Weights of a small transformer language model.
Size: 10 heads of 32, MLP 1280 tanh GELU, vocabulary 8192.
Training: a variant of SOAP for these matrices, 546M tokens.
Each number is 200 + 20 x the weight over its row's rms, rounded and kept within 0 to 999. Layers, rows and columns count from 0. The size before them is the row's rms in percent of the matrix's.

# layer 9 MLP down (transposed), 1280x320, rms 0.112, rows 781-801, columns 80-159
099,237,199,170,171,188,196,211,198,207,211,222,199,216,226,223,203,197,171,217,214,231,177,170,192,207,213,210,185,224,175,223,189,210,177,199,205,201,192,228,178,217,184,189,183,219,190,215,225,183,136,179,203,216,239,215,197,210,197,217,219,225,205,210,204,199,212,216,159,219,191,189,220,239,211,215,239,223,189,187,203
095,234,195,185,198,233,191,194,206,140,183,138,166,186,183,193,206,211,185,194,205,188,209,238,208,195,188,219,187,207,199,218,199,193,167,181,194,191,195,182,205,242,183,202,193,204,200,180,209,218,205,171,180,224,177,215,193,177,225,225,245,201,203,203,193,210,191,203,190,166,216,188,204,217,240,222,198,202,191,204,212
095,191,187,186,205,194,224,194,221,183,226,181,196,187,199,191,168,214,189,179,185,206,206,213,228,214,194,192,219,210,206,205,188,196,194,125,213,210,206,217,196,199,188,216,180,223,212,212,183,210,184,197,177,196,219,201,173,225,165,189,212,203,197,205,178,198,210,196,203,192,194,129,195,231,179,233,198,190,195,188,203
098,215,201,212,159,181,210,210,179,211,207,227,228,219,195,222,201,160,200,221,224,226,222,205,208,191,176,197,209,195,164,212,224,215,205,186,200,187,177,209,215,207,183,201,191,209,195,189,216,209,160,211,211,227,207,198,224,217,205,190,196,210,192,227,214,187,181,212,228,202,189,182,200,164,205,172,174,239,197,193,189
100,188,192,189,206,194,190,197,242,211,229,222,180,188,162,191,180,225,165,216,205,173,200,174,198,169,199,204,171,188,201,206,188,207,238,184,203,184,194,225,204,221,186,177,180,208,164,208,165,219,214,206,182,189,235,207,199,177,206,240,174,229,195,225,193,213,203,201,215,208,202,228,189,200,191,208,214,190,198,246,214
096,195,201,192,186,231,218,167,178,192,175,173,190,228,212,185,174,246,177,186,196,196,189,211,202,195,210,161,200,185,227,187,188,215,197,186,193,210,218,248,180,188,207,200,186,179,200,226,173,190,191,171,194,209,205,196,205,205,207,207,218,210,205,218,201,209,212,250,206,188,212,156,218,192,146,223,175,175,201,201,199
093,186,188,208,201,182,239,179,216,219,211,191,211,211,177,241,218,242,201,195,189,197,203,172,202,178,191,203,225,189,213,183,198,185,182,224,195,234,204,216,180,201,185,175,191,158,181,182,213,184,213,240,188,236,205,182,228,221,197,222,200,223,153,195,211,170,173,165,207,198,168,187,190,201,195,183,175,212,191,192,182
103,202,204,187,190,191,183,179,166,187,203,214,167,231,217,214,188,155,207,178,222,187,181,206,227,207,188,192,208,194,196,243,199,195,177,208,198,198,228,190,244,196,217,142,202,214,182,180,204,181,168,184,215,219,196,166,196,220,206,235,198,206,175,173,207,190,189,180,208,228,173,190,179,198,180,181,236,169,184,188,213
092,185,208,215,203,182,187,146,208,222,208,236,195,182,189,215,177,213,198,210,209,216,219,208,214,201,185,202,226,206,173,217,214,184,222,198,208,208,177,210,186,202,192,170,190,205,200,193,215,197,205,221,162,235,134,184,199,191,240,197,183,216,207,157,197,230,196,181,217,197,215,202,180,174,220,196,169,203,219,187,193
104,193,215,196,216,169,211,225,195,195,194,204,226,177,221,231,204,175,204,260,220,193,218,152,185,196,209,224,218,170,235,180,208,209,204,193,192,195,193,201,208,221,201,230,192,201,171,215,190,215,226,225,164,215,182,204,213,172,198,186,194,256,190,181,205,207,185,181,195,182,195,204,182,199,181,179,215,192,153,206,199
101,192,198,237,205,228,181,186,209,192,206,204,223,227,181,213,240,172,177,231,187,227,213,173,193,204,192,212,190,135,192,197,174,190,197,225,200,182,219,202,195,199,206,173,190,215,219,214,212,202,179,200,247,197,208,205,199,235,203,199,210,175,220,188,190,182,216,182,176,178,176,221,179,231,188,189,183,172,162,189,232
111,165,203,244,208,221,212,190,245,193,201,211,198,216,205,211,162,216,189,197,207,207,222,203,196,171,200,199,180,180,236,216,202,203,177,249,231,177,208,183,193,175,220,210,238,216,201,206,179,200,189,173,180,211,175,209,208,220,207,195,186,204,223,222,208,175,212,197,199,170,234,179,199,209,198,222,199,209,206,162,156
108,180,208,205,186,191,190,217,205,214,211,215,222,205,220,178,202,217,200,222,200,213,207,210,180,213,215,177,199,211,190,205,179,204,176,228,211,228,196,239,195,215,193,204,181,180,207,179,188,188,218,216,191,202,187,199,233,194,211,218,164,230,208,176,176,161,205,226,187,172,176,175,183,182,194,188,234,162,246,198,170
099,194,198,233,208,217,232,196,168,202,211,187,214,192,205,190,229,199,195,212,219,175,197,184,199,194,184,234,169,201,190,199,186,172,200,212,199,233,168,187,187,195,209,202,195,169,190,227,177,157,182,198,196,196,194,234,214,211,223,170,198,195,192,211,218,244,221,207,222,214,212,185,194,180,176,211,213,196,220,224,168
101,180,235,174,209,198,183,172,170,202,200,205,199,191,193,195,198,201,194,202,206,206,212,186,160,231,235,200,174,212,202,244,208,188,190,147,204,173,187,223,196,255,192,187,209,167,212,208,241,238,170,216,206,210,175,219,210,223,178,181,217,191,185,232,198,181,211,205,209,219,194,208,200,224,168,183,188,185,182,212,168
105,199,202,190,199,224,217,188,200,194,182,178,198,231,203,230,214,252,198,187,204,198,200,210,232,201,210,191,189,188,208,185,223,207,196,248,170,218,201,208,194,201,169,219,221,196,217,207,191,190,189,216,167,222,192,211,213,227,231,208,174,171,210,217,194,203,209,195,170,219,196,168,174,204,222,180,164,218,192,157,160
098,189,196,208,175,195,184,203,209,195,200,165,197,182,187,190,201,190,185,215,158,225,185,215,230,193,241,199,207,171,212,239,192,221,219,200,210,189,195,222,193,228,193,188,182,204,205,216,201,205,187,166,195,173,187,143,185,203,217,178,180,179,200,214,199,222,180,225,189,207,183,193,218,207,159,199,203,186,154,203,221
105,143,211,217,216,201,186,198,199,164,195,204,190,188,220,213,205,164,230,158,224,176,191,164,180,187,204,211,197,187,181,221,175,212,182,222,236,200,201,185,221,186,201,182,197,182,186,190,176,194,190,200,187,206,191,197,216,202,194,165,232,230,225,219,178,223,203,184,216,178,182,232,211,211,208,189,217,157,239,227,170
086,204,224,242,174,170,215,232,170,220,204,208,240,190,202,214,208,219,207,196,210,202,167,218,208,157,191,185,227,220,178,170,165,174,203,212,224,178,167,220,217,199,219,220,230,227,210,230,188,210,218,209,210,171,190,191,225,233,201,220,186,149,206,193,206,158,214,198,181,205,211,194,197,215,193,223,157,210,216,192,179
093,214,160,220,189,186,215,210,198,194,230,226,221,150,156,202,221,208,201,215,201,164,200,189,236,192,187,208,200,199,215,175,185,183,217,219,168,204,227,199,177,218,182,189,188,201,190,189,210,211,199,176,201,199,179,224,219,201,229,176,219,208,184,229,204,190,220,194,207,169,162,195,215,214,193,204,198,191,198,173,193
100,173,186,165,168,167,224,220,201,182,190,163,226,198,206,171,204,185,213,162,212,197,177,212,194,178,218,191,203,181,196,184,221,211,186,201,208,190,201,159,175,231,194,199,192,177,232,200,193,207,205,202,232,233,212,160,226,243,202,153,208,226,143,177,209,198,172,192,208,223,225,196,216,189,169,179,207,185,150,168,219
# layer 9 MLP up, 1280x320, rms 0.102, rows 782-801, columns 80-159
099,211,188,195,192,192,246,193,190,198,210,219,226,228,197,219,171,186,198,174,189,215,185,196,226,182,223,222,184,219,262,183,181,219,193,241,198,210,193,190,214,250,210,234,206,161,216,206,210,212,169,197,186,208,205,186,196,195,226,191,204,218,196,213,175,203,184,198,256,226,224,204,179,146,210,210,171,249,181,230,211
094,220,175,222,212,196,220,234,231,228,211,189,171,187,192,181,214,186,216,202,158,201,186,212,212,189,218,177,198,176,187,174,160,193,190,216,216,184,191,223,209,198,197,216,196,175,163,185,217,229,191,197,214,196,193,241,217,189,240,205,210,220,213,230,198,202,202,181,200,189,206,222,203,185,190,199,196,217,187,202,179
095,183,191,194,201,204,175,190,199,208,202,179,177,217,186,187,142,188,191,166,201,199,170,212,187,218,204,159,187,203,239,214,185,201,227,178,234,225,220,194,206,230,195,202,184,211,226,209,233,206,209,214,182,185,203,184,203,227,200,204,193,188,238,187,201,170,168,185,223,239,230,188,190,186,188,209,245,209,222,217,180
097,193,208,184,183,237,211,227,175,219,208,173,179,166,190,192,213,189,213,244,203,172,184,189,202,201,212,221,185,169,221,214,211,229,205,196,179,218,205,209,200,183,232,219,187,233,231,225,179,221,241,225,206,193,205,200,247,190,223,175,187,193,186,216,176,194,205,216,157,215,169,184,217,207,187,177,182,214,182,188,242
099,218,190,227,204,208,164,185,173,191,218,227,185,228,189,184,205,222,203,202,216,204,227,184,226,181,213,208,188,236,240,198,187,177,214,201,219,193,161,195,229,221,199,200,174,182,215,165,162,232,197,188,161,194,192,206,185,192,204,181,153,211,225,230,162,190,232,193,173,217,240,238,160,186,213,197,222,204,207,193,135
104,195,210,208,193,227,190,234,222,143,202,209,135,187,195,227,205,190,195,205,230,212,183,194,222,207,205,227,195,191,205,182,199,180,220,225,217,201,234,183,216,212,185,214,170,209,230,161,206,208,192,206,179,240,217,236,145,217,187,215,222,213,230,190,186,206,199,204,195,178,161,174,215,166,223,192,195,189,220,173,211
100,190,215,171,202,229,213,185,183,188,207,186,188,201,214,208,213,206,186,245,195,233,194,223,187,212,209,192,201,190,194,164,192,213,181,175,233,222,206,215,217,198,146,212,203,223,210,221,220,239,236,188,208,166,183,229,223,216,184,199,187,177,165,167,206,202,201,224,184,195,201,195,212,225,236,205,185,216,184,236,192
094,182,212,236,189,196,238,193,189,187,217,211,195,202,201,226,203,214,180,211,203,198,222,188,177,169,199,192,179,209,225,210,160,221,188,187,163,209,203,188,193,181,215,173,188,236,196,214,205,206,168,196,216,211,203,203,191,206,223,182,220,198,202,202,179,178,170,202,201,172,211,192,206,206,209,206,238,203,233,237,216
103,261,199,168,244,181,234,181,194,182,200,179,181,205,176,210,183,186,203,180,198,211,185,181,195,201,203,170,177,233,191,179,202,185,179,220,188,207,193,179,186,178,219,172,190,199,239,196,175,208,210,160,195,188,210,241,227,182,240,237,186,195,199,187,169,190,218,181,179,169,194,195,150,183,195,266,225,199,237,200,215
102,183,205,194,164,164,219,191,211,220,197,184,184,232,224,208,192,211,200,221,179,215,201,188,196,237,177,182,180,214,183,182,192,213,181,191,213,185,198,165,217,231,174,187,194,211,168,148,191,224,231,217,196,188,225,192,185,212,244,175,204,212,197,189,225,208,208,206,224,195,185,202,209,191,190,152,187,194,212,210,193
114,186,203,221,206,212,191,225,154,212,201,205,184,168,211,218,177,204,215,177,217,189,206,166,196,216,179,170,226,195,243,185,191,217,207,191,197,205,209,199,205,193,201,172,216,206,221,211,187,180,228,187,195,201,240,171,208,207,208,178,212,188,219,186,200,189,170,188,174,178,171,216,210,165,246,206,206,214,179,201,187
103,194,216,205,190,210,195,208,173,245,196,191,235,171,174,220,179,207,227,187,192,198,194,228,220,220,174,198,214,176,186,204,230,234,203,201,223,236,238,205,182,180,200,217,182,220,201,210,208,158,204,210,182,215,228,190,200,176,207,209,189,180,193,203,241,214,184,202,200,213,190,204,223,192,200,195,163,228,194,191,203
101,198,226,178,219,183,231,217,223,206,192,209,183,189,193,175,171,239,210,188,228,207,206,209,190,188,166,201,160,230,191,179,161,203,191,240,208,182,210,192,200,194,208,173,199,210,202,150,213,229,148,182,186,206,186,191,209,166,173,207,212,208,169,185,202,193,225,175,210,213,208,199,207,229,186,194,225,231,211,196,183
097,196,222,236,203,194,199,168,214,172,197,202,207,173,202,198,220,201,212,206,208,197,185,208,205,245,193,198,194,199,216,183,201,206,221,191,258,220,219,176,165,203,211,181,217,218,193,177,191,235,228,214,193,191,206,211,212,212,183,203,187,200,186,191,173,239,193,206,223,208,204,238,202,204,199,228,209,190,210,177,209
105,217,196,199,167,225,209,213,226,212,191,181,189,235,196,227,169,198,211,175,188,216,207,192,195,201,238,171,166,251,203,175,223,202,237,195,189,190,212,194,182,199,190,223,229,197,197,210,196,171,234,213,178,193,168,199,178,222,211,206,138,216,204,186,231,201,162,198,204,198,191,180,210,195,194,215,186,209,216,205,210
102,193,200,184,230,201,197,190,194,196,170,211,263,203,207,192,170,196,208,204,220,214,179,196,227,172,182,189,167,184,256,230,192,193,183,217,188,223,224,216,206,215,179,208,175,193,180,199,222,172,208,225,215,238,199,216,201,221,200,218,237,160,236,188,174,207,194,186,191,182,183,200,168,197,236,176,198,225,188,183,200
093,201,205,184,193,219,190,202,211,206,243,197,191,198,203,225,184,193,193,156,191,205,192,220,247,189,216,185,207,208,175,205,204,229,186,236,159,212,184,246,196,165,187,215,186,189,235,192,168,215,209,225,206,195,190,159,201,208,179,182,189,161,183,215,164,219,219,156,202,190,191,182,188,228,210,221,192,207,217,217,195
097,172,203,194,187,213,216,192,208,216,216,191,209,197,215,172,196,174,184,173,181,192,215,190,182,213,211,190,186,194,192,194,208,216,224,212,192,223,193,188,208,206,207,175,221,225,196,198,221,180,218,188,211,217,218,211,206,179,192,197,183,222,204,223,198,197,218,168,218,221,154,221,237,203,177,200,255,180,194,190,222
098,198,192,199,190,191,194,201,183,206,190,199,186,200,231,169,177,198,202,183,198,170,168,190,221,180,190,207,181,211,174,203,204,220,184,197,206,196,205,176,166,195,213,226,218,226,224,182,202,181,243,237,218,207,175,204,148,220,190,219,184,207,251,215,200,187,220,239,202,217,163,209,199,217,178,223,188,172,208,183,217
100,197,228,201,177,204,217,213,202,178,224,238,188,188,183,179,191,205,214,191,208,215,193,206,208,192,199,212,233,218,208,215,222,214,213,216,178,227,220,218,184,190,224,192,193,206,177,243,188,201,197,179,242,208,196,225,197,252,226,210,208,220,183,176,226,182,172,184,200,179,199,201,199,213,223,198,186,212,201,186,210